config.toml
n_layer = 14
d_model = 192
n_head = 3
n_kv_head = 1
head_dim = 64
d_mlp = 512
vocab_size = 8192
activation = "swiglu"
norm = "rmsnorm"
norm_place = "pre"
norm_eps = 1e-05
positions = "alibi"
qk_norm = true
attn_scale = 0.178
bias = "none"
tie_embeddings = false
parallel_block = false
extras = ["local attention windows", "gated attention", "capped logits"]
init = "normal"
init_std_qkv = 0.0461
init_std_o = 0.00872
init_std_up = 0.0461
init_std_down = 0.00534
optimizer = "adam_atan2"
lr = 0.00216
lr_mult_up = 1.33
beta1 = 0.9
beta2 = 0.99
lr_head = 0.00568
warmup_steps = 200
schedule = "wsd"
decay_fraction = 0.76
decay_shape = "linear"
final_lr_fraction = 0.1
batch_tokens = 32768
seq_len = 2048
doc_mask = true
train_tokens = 177100000
steps = 5405
dataset = "wikipedia_en"
Each number is 128 + 32 x the weight over the matrix's rms, rounded and kept within 0 to 255. Layers, rows and columns count from 0. Numbers have three digits each.

# gate: layer 8 MLP gate, 512x192, rms 0.151, rows 414-437, columns 0-191
# up: layer 8 MLP up, 512x192, rms 0.162, rows 414-437, columns 0-191
# down: layer 8 MLP down (transposed), 512x192, rms 0.113, rows 414-437, columns 0-191
gate414:205099161075067138130085158142156138139103188139158143184118148104187124177115141114141209106121160192187129129091137173050177153118141143148088087112135130181072167144211146122143085118173173097124103129122139103182112080143097109164077146139111104162146086066155099125116083116177120192102112178118138147092112126126136148112090172130101101135081133176084157112117113146129107106099162133137141180200139110167154152109180145162068061090112172128080162121127110112098160179126094107100067143085078145066137131132132140122152125118135098167102099120127152106137131138129195099
up414:137109148129137105105128141114139075130160128113182107198154118134088099127116068057069107132146123103143198169145141116140101130108129138110094170143157123157156193129144113113134161111167132128123117127153137122119162084141160175119081138105177157151110120133152147114115137173127114140174100171113087168158173184109072126134164086184079143113113132096138147121107218174130121127115110100147147103159078104127189132102143122127160130145118112144126143108097116136129109066135146221089167175076137200093133157077135185149112131147068090112102120129081145196177149160139152092
down414:113092091124179102089153135143089105106099071148136099094110120094117158116124157112133132105138079143126091113111191123154140117109103107217090161132119094076128140143085142133097113102063181165126125139123121107146132097123155165185201104148115141083095090193110098140182123156179102093084147072111133071151098041144140120095188075162155139130180117119183155119107074116175085164153102119141146110121072111133078094101149128089109130155154063106124153153072182174102120148091127046150170107168177134158160095110102096116077155152144158115124161120184103103087147127091112105
gate415:119116116175199164159144079148139089112094116105073120117146091146115128153074123119113078107104124117170123161119126124098171119113154094122179083141123136118107163124115169152154097171108097118133117093143139121138106131114142168085119141088102064130164111156150170162130138054187112167137148157138126174154125163141140121154080116200120144154055137151119161137145132154125126154130146153125112127163143132143127139144165096112129154049112153145094209131085121141149113089182130110090091101155094122064128097135117067092169089105152115100123126117154149173109135106098164098
up415:127106168071091164185110107177139156169129074121217110168122186107100102138132113102153098194161084107177067128136146169097153099110157098114144098185101123141143166137150133144103106143090144132160029146127104123193139161124140125073101128177117156166126103093151112133099084103115109176118154113091108135168154139169099130071119162117091093160132168200102080132099119152085151113118134137071120176106059195120130091121139086115118190123135110119110147109105062084106128124102114079155133119205148159153100107161094119134122124109132155170139133122127112072086138127101115151
down415:173070176094110161117139218157109164153171132117093100139170193159094166129114107169106066069136087143137163134180135183080132140155128098135193115166096080096161106166162045155098123153121079152147120128114115133157133102134142131068121132121081103158110159122144135112055131068082125133110094147108088147117159170139078097130134171127129124168148126119143141178071115120138134127149123172103130131099088097137107143143130190178106090126128152083160104096105141137134087143060188070111146204144167119113084192060111125094130102110136160155142107094082102118098136106115126104
gate416:133112064193117182112101101113149118108119069046135153099069149146108154154125088144126153097108099086213169154092098180049172117098191132163184118190108097127144155071153199136181149113112151139133092068121101073137142131123165152216147116105116080120138103118081125103094112061176144075128116130110052071190101124172083132033107142080154154151057142109146059077077113086130117108137145117127134074152155126109151125137068187159163137119092149081143157112107102084145155145190038112119060113091129091144090170077115133116139085131127184144095110094119157145107155161110116100
up416:127146109149069079083105082168123177157134138104146155100113106138086114157163137125153085076111084077171088089108184108126172119137126177138217193180124063129120145115074221162168088145078164178097150153133072118169111167130086141197132013140124111119141140143079129137073143138142160076088118127061106148131190168181065100060081138158133128124070185069135134041081143108122128132151153120201097146132051188131149055141120105108093145037078081085049158105162154150158131120098077166152062124034114126114034103021154201163116124150127134153104191122156244115142155139098095069
down416:144127122130167166077144101052067119163120110220188173128175115182120134163150101099075107178191126141078136077144216121155153094132104115102202134106126089093124143146081187119171092137123231164174135150100167074172110092178122150103126094097035134140166105116134085073130155164180162164125145179078128170156151109141123112103129195136166160159188129164051183085111153129093180055101161132162120167226103124123153090170200062133129106057079096115103081124065113145149099144112100111143070132128166126165195058111132149097178098143152156135131192151098092067063133147135160136
gate417:122111085166124161137127127129099141112118085133137060130128084110171144116111120140129171123085138131150177145120112107106167142144162129118097130137163130115125100139162136154203152164148165116121092113070142059099168145047107138122119164105187076112186147147104130117135069093083125140124073173139131145158084084125134117153120075153125090092110127142140163086128119142147131189096119159110098107152174093141143178096128214168158097099138198163178158082076125114148108130208118149114115072123101120088120142147177121121175128102113149073120061140129065142092156123143112067
up417:159125137110115126162131186160151085101151132138128077139144055129161136103133139062140127146106109130126202120174126215120115148127178094133065128111166097130163133113134120076171114100140136187097054120130130107091135086079129106095102145106164151101115189124141080115213120102127095179090109185124130135149176135125132086173178138147094125097132044094086172107093159185162178185075173104130136129103185091130044177104171127176155100165103151198178118097048104172110121167195126160226088092150104089068141140167168075124184142139105144106168052169152069154132083157189106066
down417:136134170217147130114134147131132127105142110105123106126131174063081116121099121103140133174100115185132172138145156128153172171108175118112116154162114043112097178102102169100061164164107159093078076134118112161165120113115181100131122156199111093141129125131160123148126180132171181155140158131134157096143181162094073120114153147150145111126120189120153101090115188162126074146132100151133115114138091098151138119138163166154099099156127027164082059173133094180074155110110161146096100089142102146120148095147128129142149143116112136106163137135143115053060107146088150083
gate418:167102120132151131110122117175182148150151117141089121136147133111169112142130126081083129156130133151162135116124156180124163125153177117173135130189166190180150155129169150192145114128104056107110099143077085135135156152110075145163133139116085079096109102151086140170159148118189128163063132126160125117104132107117176145093168151063140080169085147111156100101129126090089162083055187140090113128171165106112123182176093082123096108138132064094173222101100092133132139141105097116131125101123137104137185103177102112062139146145098152168156096189074071178159127147151159051
up418:187127126186116114141113141174120125127120126167141076059108145140179121158103130105120118153170136162135083147118114161158125071091149179188150114155093176124145132037128110131136098118159168128131154147147103158122148060118137153063170186157176149174145120132115159138180176147131151098131115129103132153110154128128084109128153084119132083078105134127114133119144093123082108094076142126091133176174185076139144122118090122140119088172124115188183127087100111169164167099103118133139152164198088157124167143099103120090117159129144145088138093144096078121185074121133133131
down418:136156125141127100087103155097073133092111091171089119134107169096123168121155122166148194087132162080149090159158171166124142167097100096115176089097086162134129130071028111085128136175152088140153087133118150168133129160154118115140128099113121173057109103185113140084130086163094132105100076118135111160118107138106089098102122121170103146123142119113041127143161124131136118176102143147123142107141130087094106070116119149125126115128148133083106084145106197199141144079147065152125158121163083120163102123106095101112152157170146085169118146110184132091191172106123182138
gate419:064111121156169154107109121139137133094146143147127163111089089142206118082188119117180124161182107130110131093088149168098159146132090124089155154158141159144126136135186060106155102158144161102178157119148149117169157130122129092162110098138085140197140072137132164168162138162196127134172192146169147104119124101134110150092120104071157096111139191130128166145130119155110128115128149159141117094126176118086167131104117146124137124086136146104116069079154149090072165164146070143180128073206188075153098165100091135131166104179144081159124098128130135099149104073120163098
up419:132107136073131148081169154079061086121125105122057130184132087117094099148114114143129139129109087088163110189126162125179101158123166183218088191145139141143171133140155126098130143103155166130191137166168151161102113140040085151105111103153154109105157187130143157120143124136136086096132179136106114049110122098128120108129143132144167093132139146121129139134164169136137119136138072128130154165111148105102139103099094152132156116127127115084185195132138139185120112091103120170131149144118121141115125108144138127127149167151111109147130138189106170129186146153125115135
down419:119168073165126119139119110146187187126136195077130119169118149073134115158083107136179101140125174136080109118123097125128140144088105132080156149109102167102119110128186091116088180134123109127091162072169092123128141129155150073149141131098140154149172104086179053173115155169144122103101161139171172107152107129106108154110124167170126130139148145093095147141110091090143134080147172116157110106193118102131114128140136113122118076112112099111107052151040132119131145152209141130110132109096120100147151097102170146166122088136134131206112146093139061179124125161115136183
gate420:148113106154154187145180125061112079106149138129147111116109057140071180142088051104124165128158170120218109077179127076108134145179197104136157145117125140093143064150159136162164137210127111107146113082151108091139108142105083130116103185144133123163130149132135117127097048080154136132091189120151140143134098090161095091121150128122106156089139139130134135105134099145170130173130124119122155145155114147127139131090131166116160124107175115074091111173127111161084117109129160183143136075107119145138141188118090090135154125106130158111142167126121172130137092145152162083
up420:052130149145114134108099055116079173125153141146166115085112109083103164120104148164124132115177129097127089114132111153118125134163194126117170144168145125038116092161158068137132099157069134131194114163143117127126153160067133119166148108134110097114111075123072075151082130073139130089137154105180211171121094164102101145142148145150176141096131136113151129098170136141142114119118109112165136130102118180126142058125103143146107153083111125136048115172185150117147149128108166187141165114108116126133130165090149126166124120119159193125156193079141169106174150099105100113
down420:070192065100118128118060148189172115111154151187098073096083151115117114102141171117184144161120125097169064115116114181107116128159104149153102123114103159082166153144176084126141119116110141124047117168142140143154157113127121133187097109123102173155119139129157125127176137123139164140095147139161115127125114151192181071125141022103089183197129112114040098099118133048082108141119100156162133122140159118149067068079126135133146142125070083136163155157138131142111116129110108060118155085083111136094103107134112122153187100139149102159133081114144110132128145129154138161
gate421:146141135071095055085147219117154113164180155070142113178169130175124135092112172096159099135121119085130123116109156097153140161071089158096142144060099127082185119164093118091101069117134137103124135130126222146095121097119097109131152137165137175137107158177191144115126174145079151160154153147110144168152110128115108120142139121142121136139154101110048141099146139170119166098088107068135161157058080092167078135104116104125118144144120114149115111205115133141074070128118151169154102139149165144132123106143122153154148099151125095132149178150100177100159137128124115143
up421:136086167079101151132159104170149142150132128144189166139135101144163177143125119113136134144126161166149070110086163154126127099161125140129162142149104098149145148130136163138117164162163116092153120134089106079150117155139112147155155111115128133071132090122107153128126126131130124082099144115105111106103183127129155144100100121075109113166081203133129113080118140158146121082137154182146177126123113140158144194114165157187112101098171180151119118080082144112116096183140096109117088121121114116118120103096168116118104133157147122119127143143075168163113153121103127132
down421:111113152212130101119126120110110122101119179114069122103140127107054082079139132122093129149148084134100158156192120119146135121093109101082119108161121152120152125102104132059125145124113128143103114154169163194087152121091130124117101119159172150134134152127153142163134112135136181203171136119163134167160103155122138112169142120144113154075190092124155137129129128126120167180109105085127087118135135130108117063141089092058144125142101047102139132154181122137126135113133163163143129114161158099138134165150109152172143126127133152137136148138164130137126112089155166087
gate422:127121028140126135141161162138121084104128130124083104110053128118152110147125158117085169129139129127163133101150130153163108119130168107082079131102109160110120168132160144169210172147174155129139084108065156137124153159094150109100056168146125081137185067155079165156170068138135157187155095124187084139153114074106145124139146068142102118134068084114160118107148156093163084128110132137124053052120151178165104149100147185180169135098107183127148144106093118148141138170187095112110084081168165126103156157152124097072138172156131140107090096133147082159102120132111126043
up422:108133175111156124064102170182164124112151189146153162131178126107121162121123106085105122148159138164074150101123156123129131118134154109101076122128110105168153201186125131127128125068126119132063083085093132100130115099186162107121140134109102172088145087170153111177164158109140036189141137124114138128109114112159146098105087143222120074162103133171085175146127146073113122133052101121161147140166122128160081131111145139188138154163117104116149119149110138119080177168111123202117098081173135032183153124056128093091123143180105111134060174144170162111174102136193177155
down422:112079132124132200116143147082099146121048124087078097147133139131152128146143145138150094171122137148091129116063081132129100046112171120079101121255160069107092106090164132176171149165141116121179092116128135161178145142165114128117149133096089106136177168161123132161059113153093136132113151163107134121182154175093150151099110181124151156181122085094184119169112100110136134120174117187145120103110176133132168067162120123135073116112125184140139170126143118140125125124127118148092110112145205170137120171148138117168099162154172156130114143100152174143119125155101092080
gate423:129084147152116139118129133107148106156125133119138124134113104093169157203122117186130139076083178164136093162119180113080162143160130073137107071108146152180080144104108148119118158158133139155134149132084070072156144149120089163125172078098127147165136128116117133204065124138126078175074089100109098144177080144160211141133090165152187129178059164161118157107083127131170120098113158130157105136134104129123080182154128124160041102098147105076094088158146061086147129148080143055132127132099100051026146112136096110134127155145126170110101137138142109103104149141150167123
up423:111113113140121130133124201158186164104149114129046102188141116123113143170154126148140145139086209088067166172141124100126218107128143116127074100101143118160115140171110110105114135060124097158154131114071114090131114126124099167085176137049089154184072124133138050132120128144128129145118082112111102143097083119140213111126077118115111147183092057141143117111106124156156132125158123126150175151079113115159117158166115103192167090159112183131145146142166129111130117231052101061138154099143164079112167116123130145083092107167095137148138094186169125176133139210162066095
down423:101139102097094105148097106133142154172255148091104136108109149131122155131182118165129117080127145081116146126201115136162123127130141127161084133003161122131123093100165120131141131115150161097107115140136154154101120082150144149044128140162121136115111065161082209103094112141104149107150120142133113127144111110135114116136067103137118148091141185129062121132192136152160101129143112100115106072187139157124149109117085159148114150099097115114135129105147135117137154079125130164110099155058149146139128135150129123146098117099089152155121135162143112193096108088068165102
gate424:122105076149106189140156143118125084103128141069098166147140202164168160159138152119085179131177095137148118077123120102061209145098176111186117143136145094067150126126165118126146117115077124112134139119121099105135110096081140154099124178129169090078129066086132125163087110053147104149126152149132129143105115148189125147095171096125110157184175015160111068094051108186111136096179089141071093104141096227156125127121094087139149104104103107106155182059130167105140115192115111130079114086092199143096206138143160101119089102121113163127129111134133184111078135111101103011
up424:117094085143109153145147091148114183178142103144137102093162177104075194127127096154072152118120086146074133096143107078124147191179129117158144084138066060103143137086080067108061108147089118143152178071096082139198049103084097141185114127181173124114122089091152109086124043037122110055152137151161090192122173144162133176093069129151168146110059123160145091111131157131165152138169088176155190107165141146086104070099066056155081198135148133117138094112162140175148165147140079180133141151143163137101102162145199127075107134112117127136123102060193095101087120136115027129
down424:179128177186137172125110131092029092104055135129127144161165178178116119101077124108098099097097094100163103151106123126089140130108162130133172120087110098072114119162135088177097148091083151133085166115128155138181153121197163170211103097114073143027154079185080084133157191090208072119157223085110102118171124108148126150093162091144082173124145182138057094097135166080096203117129062145191153156122141184049161097095099152108149099098087153083185175116109060097138117174114104057114144135103118107160049085145152114098149101161165051108114201025094084145154095110107145138
gate425:144149162135082137194072186202153152135151181095103138119134175143130142149154149142116143175169051109124105107111086156116198114112098139169101134127141081105155127129118160208114143078140159126196117137080090126216176129105140152151143114129173089170113136129170140132083079133152164122125117132160148093098138151138143115099094150166166132142130108197140052142084074160130119114219138107120091097136127075116131090174138102193125195108089144149118133149161066110045152146108123111109089110132127134158127104134122094131108125147145111125118109104187136096084116181150172111
up425:116115130097116101131131126147102140162121155125105084119157134133100136134115138146172180114144158170127141086124121132137114110100130119171056152135141076109130134088156092089091109097126137134170067139094087083114089062087125117050118104148130089113169160163131099103115053057137109141075079132141102127091138120109099103092100151098063149170075115125137119159124155145155105122134136117145082147189140105163142116111111139180112095063090160143136165094128158135118094152140133111055134073141124150120077126124210101129140148130157138066068072130118087148069074192104134147
down425:140152158148146152146150116152148153048141143109144148191130100134167144149146146186088154112172138056131140196136136172140183161168096124101175150146121101095133093126120135147095168149129145110162171100096151112142125193140202085200193115156159111093109068143148117149168154162144170129206205120157160109145099123146177110093109111163110142087136188173164149142086070100106148138150101113117152122159131153074099131160105127108164135101205124128122211142137086144156146169072155132108111142150133152166119062152128161113122112161082144169166127121120171135147119105108173101
gate426:080093085109190108200124093164117121132124090087098127125154098125145151103097120172144070063120108103143081084091161104151099071156167091100139106109169165100083129115187091168150095112149158146175135185136111151098100084113102087141095136142144146158148162093127122140190130148121166107126165125107129124119134118210101201155124102143118094107103123108145086118092111108088137105087173106127084114105107163127159062091091110136140136094194138132137103160183082128136072176109109114131177168145145164122137149114083062183102154110154114111121135111148139111132150129075148126
up426:141118138144162116134084121103197157145127134081150135170114089164173090101110122124112094124143080148145160151133111175112067104141160089080121101079176146088120126145135141155153125141042137132119120122152130125054164123169122128108135174109066141158105137109109208125096147129146128171112132151157210165171135171143112143155139107114087073161105121142122154121138106117114107127094144143156092114129073114104131155087157179158071124163124081161127131143088119163110119125128090138159123083137151127170140156155107139158185067067121154142105120126130144132199087117136118166
down426:122060111177085171089138126141060142100108157175121125169125102139123171151109173135194151157122061129101176184161128123134155137140107098122134172115094065138184159104143114095085167177080130103120151133114111179124170123095150140094095133160123104176187115111125131147153126157119153103083113123141101138070177128097078121163135128131152153094108105160137147157118131089132083130133110131090151122144143151129119160135207122140139169127127112117151193129152170064197160129127157159119110125133076091192126178154114152141144113141150138205114102137147141090147135153137136150
gate427:132100149126142191129104137163155138148124145102099087135143161154108179132140091095119084127146092103114155074094147157096232173148111116115150057178176095093100185074162104153156115132125156083139119121123067141118144093122176158127083119141073136097101121122142153072093114095105100137106145156101133136116179135163128096050153107150120098184118086204134095128118091156160169110137173118105073043124147139148161124113145098132070128130178124106165158118140147145152126118140103129133110090170181057143179138108129140180090100136128167164159118075090134092144122150113165125
up427:125109157108109149151133141138196109158103126155122101133188181114115151107147121087085141191147129052108143162063163170116168112151094186113107142177107132105145207148148110090220104134168158108144143113050124179103119134100124152088136149193151142081083123181110132124105139134074099122149176135123124124119188116117185160124191118133099109161127115160145178155107102141122183125149163129129131121134135177149138106104102140143101136132140108125064144096094128171159119051089067148152136126166128168157126167115103105150110086128098065149138119077132149122106157121103117179
down427:120160106130175194094130129080009126065093124147141133184103161136087144085127117127124148135133125047112135101203122108123154135128116155142116185118113180139118168117142141137116144111145118121118084108086114137119185160162117172094119101154126119129175152119127112130134106149192100080117111092131136125197121127103112120138101104136195148097200134105156164105117130105143124156082130123087126114110098125063116110144144143110116169136072103126113110140126074116114131084090115101119122153141121135167127124126177123145103187096120108151118153137083103140193127108114131116
gate428:175146159110125140141118165176118100149117123153194103125128110156144114100134208134180161103114129115138095127076136125101148074163123120127133123221102154195194087098188144152134069114147197136149104098131068114140129123175077084116156126100149101141145138075152172097151163097206141147133106152095150061170119089170146019063102165095132095147110089147114122158063121087130133044137173176081060099161080083076150228193102165119124144155108070187159136133139095096122101165156158107174154130121151141124152115165050136172105084116121095072163051161187102138128104169156142090
up428:175110113106156104103178130091117161084109104015164113116110094142140162160177099150134133143152133101148186084182128142083188105129100108105118126103178125123156123121169198163051116119148117128125080090113177114117117096154118156129135104078166139082078134147120103059154188171105151074131104124082092143131151130115078138066154130122216115097131135135113136126106090131094121087117147181129082121184144135132146151142132153135159196161155143202112121086098127152114047085120141173126142197125191161141171166136072118179113129113138198141110035173120093101120124106116175165
down428:089140127080095124155145127158149115148169145162091100056153150112120118125160121082140140144122104144086170104037116103168066155070148135140152155105049109030146147126110139121144130172185191106130138131116122143105087081121144187127082159177094118189107127078040085138097143110113153145087150115177093123153079115119131106115144147085101068130125097177094129146142124090139097178037074130132090174148182194105060107093161121116171111127116137082152067141195155152125161108136096130140091131139099096135116174129134112119141158083164093147115118137120137100127108130166147143
gate429:176151113131167110157125162122154099136087150125123169138152128140150104151105178082160166143189139152127182094111115123090087128168089092151140097105153120024152159179168082123126124150174137134091079098096115088156203159102133139150110105195092143179158139154176132116148163128174142105143142130114175089169139173140196159066140103102110124114094072099105081140095125084153183161125164143144123111118116103141118132099084157125127143129207128107106083122125133141117116154137123135165092113134122103118128143100114148088125090143131141158083137080166151145134141160113143106
up429:127065191173120115157128135146138167109111123175152127167091113177172210110145174150109123129162147140118108111158102111140112189125113133109066135145172127127117152138185136149124116150167196179095166154118094095129108080109128061122107116148139147157093110115142102111149128089157093136056099125158153104088074130131096150125048173112090108152055125171149138140144100176130151078101142169129126135152107117037177098094112145111049146124129134106103126134140108149157134139162113118134169066137152078107110197136086166091170073114141080143148156094133167072149126162157146071
down429:112138152143178118090076125075093181131121153095109122132146077103134141122140083163155073147131062121101124122122146148120149211120129143150121112123123145098109066129160124143141094187096071084152124099124151137134081133199075150155151100086141099095126054109110122114189096149159155184151133155128076157127157090150099160130076122118179133144105162113129123092164082102098141145124094114159109177156153187132118131155117105139132136137119073199122092153069098097152158159077093136177098147110125119082163098135068139123130153101175095154140089183083141033172103109144151103
gate430:128141067164191118153160167166108112091130138129094115134066124112133143128109148123105170123135123145125124152114111146139179125106152109103104094153118153126145090101123097159156137167160090112116110141133132113152122160051184128115113134135157130121147117114113149105148128097149130146114096130128080118167142134120157113104136074106135094163076114119130079105119127140149101130137165138126134108122160121124119144161128145112156111119163125134113132126110131112131076175116112091115131110130149118101188155156132123096167108109175141095164110178104092181126129087137128138
up430:170134113127143157157112144091135104165132124133153141093172139128173108183126100163135082134096111167122070066109100089077071101104149185187176154131092092133083125144153148086110118108126132143124137122130130083155138127163082136170139130098170125171118149120158120138122167154101159089146122104138151121086129142181065146141088129117170151091153148108122135110097138146176098116114089173089115126166114140154142141107090142175080173131114141129088125153114098147146124119139096104118065133165104172148117073112082115128082183093156147140099096104107119134108184204120154091
down430:084132075150150144112159175136132154143148172133142143172119125153124174110101134185085123106093147153079111120079123130165092144139122169135172113093083127152111130095123125130082148193106139095121124126098143135130120198101170175129091111107156098129086145129124127149128140106155148172116133072136122107170158115167167128121128105074186072152107130130143085136157142125153062112134099132104188122136159107112111158174110145128132153120169126165118167147083119171125114150155121089109069112082131101066130125122141181070148175135145158093142109085123120177114138122161178101
gate431:108103140148146189107128122092155128148082178111114175125131108095163103114106093150169133113128081104143118129083116125069110166133147078081128123123150112079094110125114111174086147135136180092141210191176083096137156139161104132147144147056144095122176092149086080165087114098120132098149137180142179081107143137176116119147167125182170118195118113128099076131112023108157163119191140084069137208151114107092115074064089140108081080077150114113154059129128148137136124132132099138110132130149127136109107113089166137121120172116134139155143149111096169131111090090129133156
up431:103149087155093117173127131106121114086103069164161129101065152146150083073105099138115164094166090169113123148094118081125105123162100115151164109103080111153093133134089126103153118184127131135136098123119101182179174203074085088115110136177136134149140164118127163095084099151103152046122091064089161138157131099121149173192133094115117146061108107094162131134111181174116102185132090105115117120118135121131123166121055155081157083117144131124093150110172101126200144136178133114116103153151077145079070179143100167118113130160131149146105122148133159123093071148116088134
down431:093112144142045120182101161113174165179149086138076142101144133059102156106138155165120141122148167151195103165104123103149128145067136109120120107079144113133138140144104115131122093103114095129142160145173131147150129178089178064101127150104086117149051177170101099064119142115120074177060170106117159088059063095150190165107121138097157119141145131157041113138133095162135102072142135187057126113121127133136118089144129113138126112181167121145108160089150117130099096067093142131150140160077122164161097093092157154130131138088100136135133098155181175168107168096097134132
gate432:061126104135135153092113146106102133155109122068064153133111137154109102119136114138089135084093097115129157070090106175114143116115179030152159120151134163116102058156119079113144108148143127096160072116123158116121188104144189140117178137034111143150136099146094171113135120108180104098126107124125125123114172138124114126060146109172146123165170089162088130115140104098146103128175129164130086093105160152167140104108108171148133116150130166196191114097115183119186095171110134137127142078129162084106131116075104110100177128162133144120151106080131153079093234064130181136
up432:126151122047170100070132136097150155082133137096140135099120090153153097114154144125065119082132074063115076082085142167077169088135120161105108103130118162163090085122126100096123052092162143150126111142118157133079139084187101118128148113115096148150088116115099157090164100146114082106110091069153183121135170149118104125123123169148133071173199127075145145116125117121155179112191090133160105072099189095102135140065104151087130106195162177139237104155126180130189102142098187093147127133098094143076165146156087190164151133144114141074111122121123120089140171128131158089
down432:138087143105122147130157144090123105130134158159113126155126142081150124098127108203118145091138144103162039177219142165112181120135096180151116109173093097071118133156110167125095106159138156154068143126097149082122151196137087090085126090128110113132132167097157144183141111144118151176107133151143135150145070156145112144094128171088165135126181205070139109129105143155163150143135108128122129120136097185043149181090162141093159138144145076071097124101137129108136142146141153185149146164112089178140134141197118102165111180051112132093156086193082154172109079149101157140
gate433:130089079091180139135150059111082117117106089099097141108129157086167079117089153147072136115100124130151170166148125115139141158142160111172127161143143136154123076097125106102121149121139074108120120160155078156146151186097095177120079136115152097160152132104156149130038165133125085163143087140137091084104048188125152130140195115096173133138198114160124132101108140141116137130139126147150129127124121106188124047142132062105150129080153205168173174092094122085164042112110099087116084147151176151120136123175155110152183112097127138160109117113098127134080190057147112103
up433:121121091114210145127164168144084055147086127127061090085117160098111144136137105169146092121140145114108116150157140191129134180128126153122058145109112169137149157132122090081074131154131117091155148139131133159115107093109131150105155161128129090129096159144096103097148148113103112174181111173153135112178129116120168137107134112143208139136070080135131074138114150111128117136154187063095128076114149110174100130105083092111169115080154179162136148106114155111121133151148151157122146179163197123121158176094189139092100095108117103088163100111128076105143152069089148118
down433:084164141113086135167046158158125135132096121089126118146115120162086121121134128105139150183089129119150090130094109164110165109134119145120161113115087159204137181096108147133124106125121168143112201173175137111153064119148123103106166089134138185088134104157099112057172132127134107130093172122126086153097122100145143140107106102115145147066103140082085107125083170112083163211142146112139130154136163164124211149136101104065118068116060109066117103163114172136120134119152134093162134082126125178091073148114109146101103114117110129131060131169175121078150099103103144125
gate434:132165165094103077092161165183131124148178109134129124151093136094154135133111170158097120131150163150101089146151151133171122115116063132120157170108159118091112109099136082165097105108140085085141125122087198142142128143138082183195174121151110172104129068080180108173167156142043141118098130147149116093139107127091100131108185064115141157151150098088132087115068108125122059147135124109132140154082114120101067159086136100150128158182103149157127109104108139088095136108157178084134108129097127178154142178113074142141131190115183153070156085110172157138137125195182136159
up434:122159123146114123083122123149140118125146124154154098129109138131124127102148084094112150135153117108135135077195098127090121184151118106106121157132116083131215087141114120120095102138139109077135096146117152127080085166112136137166071153115125112122155178151114197081153090134128078124119119102116118071117144149131097122123140086169147137086096088124136159089113096165159130152165118131103148092130113093092153051148076124124173133142072079145120102126105163062084156105166131133169135088166166156139196147169156082131163139154086143143146119142109146158138115107147140115
down434:129143107132133187191159185121102135125158110119150153152142127139130081118116177186181137125107173119183156188127127131137142080108141171162139119113139133117076114133141161148167174142092151154159151138143115055127181123113096064122134119165140095140097093153144064151133127135147152127207090145154214169113104097107154105115147168085103109135116132147192123113143105142136169102156114093140126136113120146164140174092167117130074109154133181125141151113166087203147131123109127141105133139085115119089158092154070134074130107142199150094075149109132104098154124113153069131
gate435:101157120183134142104107160136159100131115152135121077129183147100107088169130084138075137124124089099133159087104062108137130107115144144096108118108098107122134131148087189072124079132168165120065099175144126150124203107163163126143127157123142146076171117109106113151121117156161073140121111203114069168131116171125111094074114136112134136176169162157157114161127142147096195123141157098114103122157119149124087161162099147120094129105172139072124088118102170162153114115151114136137135110143082106101113152131111082128081173134107115183110149103126120096148069139140097084
up435:164088133124133163173144078101117154152086089163116143145119142147122128111123168158170166113133212182116083179149162162142136157148126101200146164196175150119084108105164078153108180108092108136157137083126120128131104168130140131144126114135113081124118127147137164077085102125164139106132113141130141135086082127118142170147114089103108079113061103071133101112141163124158076129147112177133111121137104128098179087086124128144148127095145145141118159111155096115155149117166147121070118151117117162149154127140128161151126090102118109085114131075142122078157135089124148174
down435:106148145209111105094113188138117093117138168098124141120121128091157120136157104143132106114178132102117152088100113110132131106129148143087095097143097125135121168132104197068121097138118148077099157159166129129117141148135153095135134184141172123120169146135151094146149135141158108109158126170141105151109119150131107064109138156133133171162153157121139112154074115163145212143184132155111119106142141154162156163121085180123100118073152142122133117105133170171204136131150085152113133097143095101071116146117164110134148150134114114158123121114105133192147095131113155104
gate436:139053080156162176163100143138113197149078121095128140130109090127118128139106143109079113104114095116115136096118100128085160132180176177130151105181177091113134114105132200141122172169110088113144144105198084134159118146099143182142141111172104120090127048112095117110104117082151123172100101090155065114180103196117122156105104159181141100116027105179114099159122155143185145175113101154119108108106123180144171165100129124096107136096078086136076120080117114112209105171186126140081079062131088118123074196090122140138143115145120142148180097130177121123087184100143144104
up436:115132042183154099166103196109086128128109129104131152117090105127094094115150180096133099134076075135118125152130146130140113142111124084115130118158118134156178101101052100116149157078094186120082107184150078165181088113151117189056131113140150195079130168092093117104164171148086097223149078211085110182112137107121132170136150128118090161156126111143094210153129127146158136113136161096107140156144146113111118137129112102088095092127152107161173158112072156134124098126125132119093141105215147119103171077142050209120166126132097165081108094152132102118138199122149136071
down436:189102161122147194102167170085130138073147044137100125155068134082102065165143072086134096132141111065169141136155139134105111078116034125139077129114158108080147121053123088128109091131088110148055133121092109109122097152145050188099082158075077114131119119152100196117108142166173113141203152141170109085110115142018137107116129118131182157137095164109089093137126126120092117159093119076155112149131132119145111111100137212142134123090173185080131093118141141157118153124130132080172127157096174140082064081146125173105154120139142078086146111154171149145092172192103075127
gate437:099108133094146146167116149122160086139109139128147119104090117119152148156148150165119165146165157150148141176128109090063099112137105095104118031145120202142119085126161114163137135177149141098144127162059100179134136131141133113140092114167094175128230130147101177128129072080114071156154079167122152195113068050110193195101106103166120072149075119178094149138125118112102119158120157107153103156203157162129133118106078169146146133106088135048107126069127132108148130142158145096198098136091141083125098091125175095086146106070128138126070137116123087105129147109086143133
up437:104135167108099122117171105084141156167105190127133145103197122166147121129169102162036056095130129160147072084097143146145139142114139173141148141136117104132116176147151090076140111129158110109104143184194144114150069165138187084151121097099081095130167122143046086112119171117142095095103165091117154062140139131096123076049171077106131143187123183137146122166139116103130151093177158180109120124116119153102192145094134138162103180128131072141178100109151159111148167133149091100127128117173110123105122134136170147133096169122118086127142110174100140105122120085071104137
down437:155162100163137150159124139142113106068080084165158134122101173122127064095116178158154140089075097119136106173103136097143170100111113151113119115163121077064113154106114160121084141126138115131139105168114131122076092121157148127141114216180153112090081133107115118123160134053130155136171099149189101153135097109179103165148209126082061102144141099127109109110137074178123153117142158134134066148072141133151132042124124100076182093143127154113111199137127140154138087123152120127169163084143133160095111170097118169078143152162164083148177172107112107173109083127108125127